config = dict(
    hidden_act='tanh_gelu',
    attn_scale=0.125,
    parallel_block=False,
    init_std_up=0.0188,
    lr_head=0.0112,
    schedule='wsd',
    doc_mask=True,
)
Each number is 128 + 32 x the weight over its row's rms, rounded and kept within 0 to 255. Layers, rows and columns count from 0. Numbers have three digits each. The size before them is the row's rms in percent of the matrix's.

# layer 6 MLP up, 1152x192, rms 0.0702, rows 1113-1151, columns 0-63
017:151179111160130134112155093136142083171083157136107079057146088066146146118119197057072139120165103136156164147165103055119140163139117162107148095121130142091155091151053129143101101119167126
144:085086135141151146165113138140183118104152084132136147137142141111092114105131164167122119165133102141136116156205097123090099106105111141130127144153178201118111144117159155143085156153138174
137:156100117142156092172120169179080103118118247159137148136130130093104140150124146166098110109176126112160118123121137140196147128101189158157145150202062141127089138083090134121140127079189109
128:136120141115145094120162153140096129175157127133090138130122137140114120153188115103127084147107140164116127112127163104171120168116120063137145109106162112139117090131159202137179156156149062
144:139127101069149149122096152152129116087144136124086146159166114171093127141093136158093174168139150130156151137150141132087117105123137120174076140074164118117150109100144041104127107102122048
024:141167099137098106133133145189122151125131179092132069131111103167106074117125120136108151145181113095161110114111126130081111134172095157081126173133113146127059102108146161100074107099109123
016:093091166092106134096150140131119169118164143114108059213108092143111133111104095154131128102173100136166162114114087116142134072113159156103126108140084097123090146148139093087072178140151160
121:116163100136171085111136141159130139140150118095177133183073143087102120108172119133084156164141117087048130171105185130126126194091132106111172117107085114119120117150092107091134123101108107
116:081077098104116128137100171129097126087133139112141145205115097105103129141083144111085114118138147163174157127145129168056153162120166135160075146120172119128096058137144125125131116134175197
017:157105074102164160190119140180112131123094110111081072115127145131114150070133146146124160170196146067094111148075156156108089156168109136144124153128183159060089125183126121161110085097099072
082:111078131139167111149073183127067164081155187084176142113173126114117091126154128131091145096125119187123095121131115096072068153161155043146119169159119164101130143073133152039177061112159082
155:089119109150052117131072168158167102092146197112032132166186123132108133171123141097155121092156150189119077106124154143084153120125156107143106147109113166105153149127154114095153085080106148
118:119176128135213083169097137119116135166135110145161133113129124055112105107178171178101115171102090162105132111161177116110095165110138073111170097167143160128178117100092131108181134093111098
147:123095102148119155130095185139146066154094157061106129191066122144082123064103105120125127119177137150087122137167149103097200132119129116104052181209139117126124083109116158143201124092142150
024:186130159142092140086134179113099125078105129142121087066113162115103110166143105164143146174166099126123128144061133114082138103146127059147121198150109160108126047094157162104112108113049103
042:083141163073115142147064206112054167171196119145164120157075140125077097133124113172091135149108144114128080131130175141110113169150152105124130122141111107145110151089162156127170133100176209
024:125175150122140119149087161070098121173224147167132147145070163130149091112114150105139043095078152134150150108159152135103116162133105068101125136119161103193142164100088119081159180094152176
023:122136116191105087119135111122130111112079102124139139132112117115126118137147170129142104120179136154118115101119084125123123140127134148170083113101170137112112085111171143079101142226140138
112:151160130095141117173132109138045131175101112145124136138147148157103128131125144176090103153123195139221160138177038122220112142119094100132152151161174113102127114116135118150133121097108075
023:132141105108178156151060127136134131147147098180189176147132122154132117146131076157121104153143156114069081065131149158159142108147178116076111155093130093090111119131155169198157161095144135
030:124112165114130173174153195130112135103114164134111082115119151096164141083133111113079128113085084158124150151131113136080097133159146157170141109067148112109092096137139113074131129130081189
017:159113147111084125063111122144130133053076127079081059162102170115108107125118142135137217125125109092136176137119073101137116078145123147122104193120029126120114079180129137137123136128094125
132:141165138111102039144093157144164122065158176205125142164120125132164127110077174113044114087151140152185110182221155185130078131128111081122116138104147183123135101154140104092120092174082029
016:096150091193164125159180031180100112119199110126104125134150126160139083090115125108128138105137110141158081090132132146090144132137119158155103115131114141110108201112142128121114126147078072
126:168171161121106092162138139141114130133174137081092176084100142130104114113122135138122109097092110135131088168168150195090205130112137100158078119107092127113178066105126178047204155100210110
015:118089117118147100092063159187131188104121090134114138141114105185095109176138128115088193135134141087097094146126097082151153076139152098155097164119081090143116091143109068122123130077156158
018:095080183130143139135161138083081105171172095171131102070089099073065117145094082121104124154124110155133072135122115060082100110124107110142145057092093131072139082142159148128089138144159180
033:138060132114162099164119107141110151143079092185107153114168076157137171169140153151147104106163115139083085116131147144105115054124167083115122107151128124113119128121105092147133170138162073
096:162141133141124083112119172118152127121177109194143140189109129148120125149107099113112159103095095125121117141154213166037155132146136129119070144144092167135107133159083187076091082126173111
155:107140140100058152108146131140168089116108149182069107128067143100104121101036163110137156043170174117159159120208121140097154112119150189160088135151161164109143156157129156160101111085158133
147:130156156151143126161158159133144083072124152097081142100123127147084123096138125098099129178137140124090116093134150109152108133101154139126115102136112165095166164078112159138159086123137153
145:056103112122164116150160129129125146154120143097161192114113171059106108192152136154131091134124142164147128113170175091110161180091138164143131098137097153126154158135097110099105149113139151
015:116078129139125061054158111122146108143069102141120137098107082125073102139104146130112129089115153144139117078138113118125134088095098156122150079092111067175136136120098120068120153159152151
027:089107073146136126082124098085170128082145134090148100145183143159103180157117145068149124107218126097124135109119069087124149134114157118144151074155116137077087071110146128122085074124129049
023:134174141139062200152105219119160162069174146118154058110090157149132134107134108152142133164149081104183152188095182126092147146153157130126147133157140142092150106103132148099090084119077161
136:127163086123134142132113181168133075180109130141132174138127137116161150143094121170090132134145111162171158162112098149131148147096153106204171176127097144148072110070095085161152107107147157
021:052083131109116125126160133122065149150058088117096122162134116202128117190137118135098192103137146104081095148097126153134093112100069129144100139136126138079079129096162116117136161078127085
110:116098193145129057151136181125089123138171152089122150076169145052107111145163107112144050109142151152116099143159140108169109163136123126111092140117113158121155123107146104149132073105145075
019:112127057155135130126090151062118138114150120187202180143155122168079133145137119148165104117174127135135078112132116142175188108108190110071148159140169128174065190127189139104149127107137053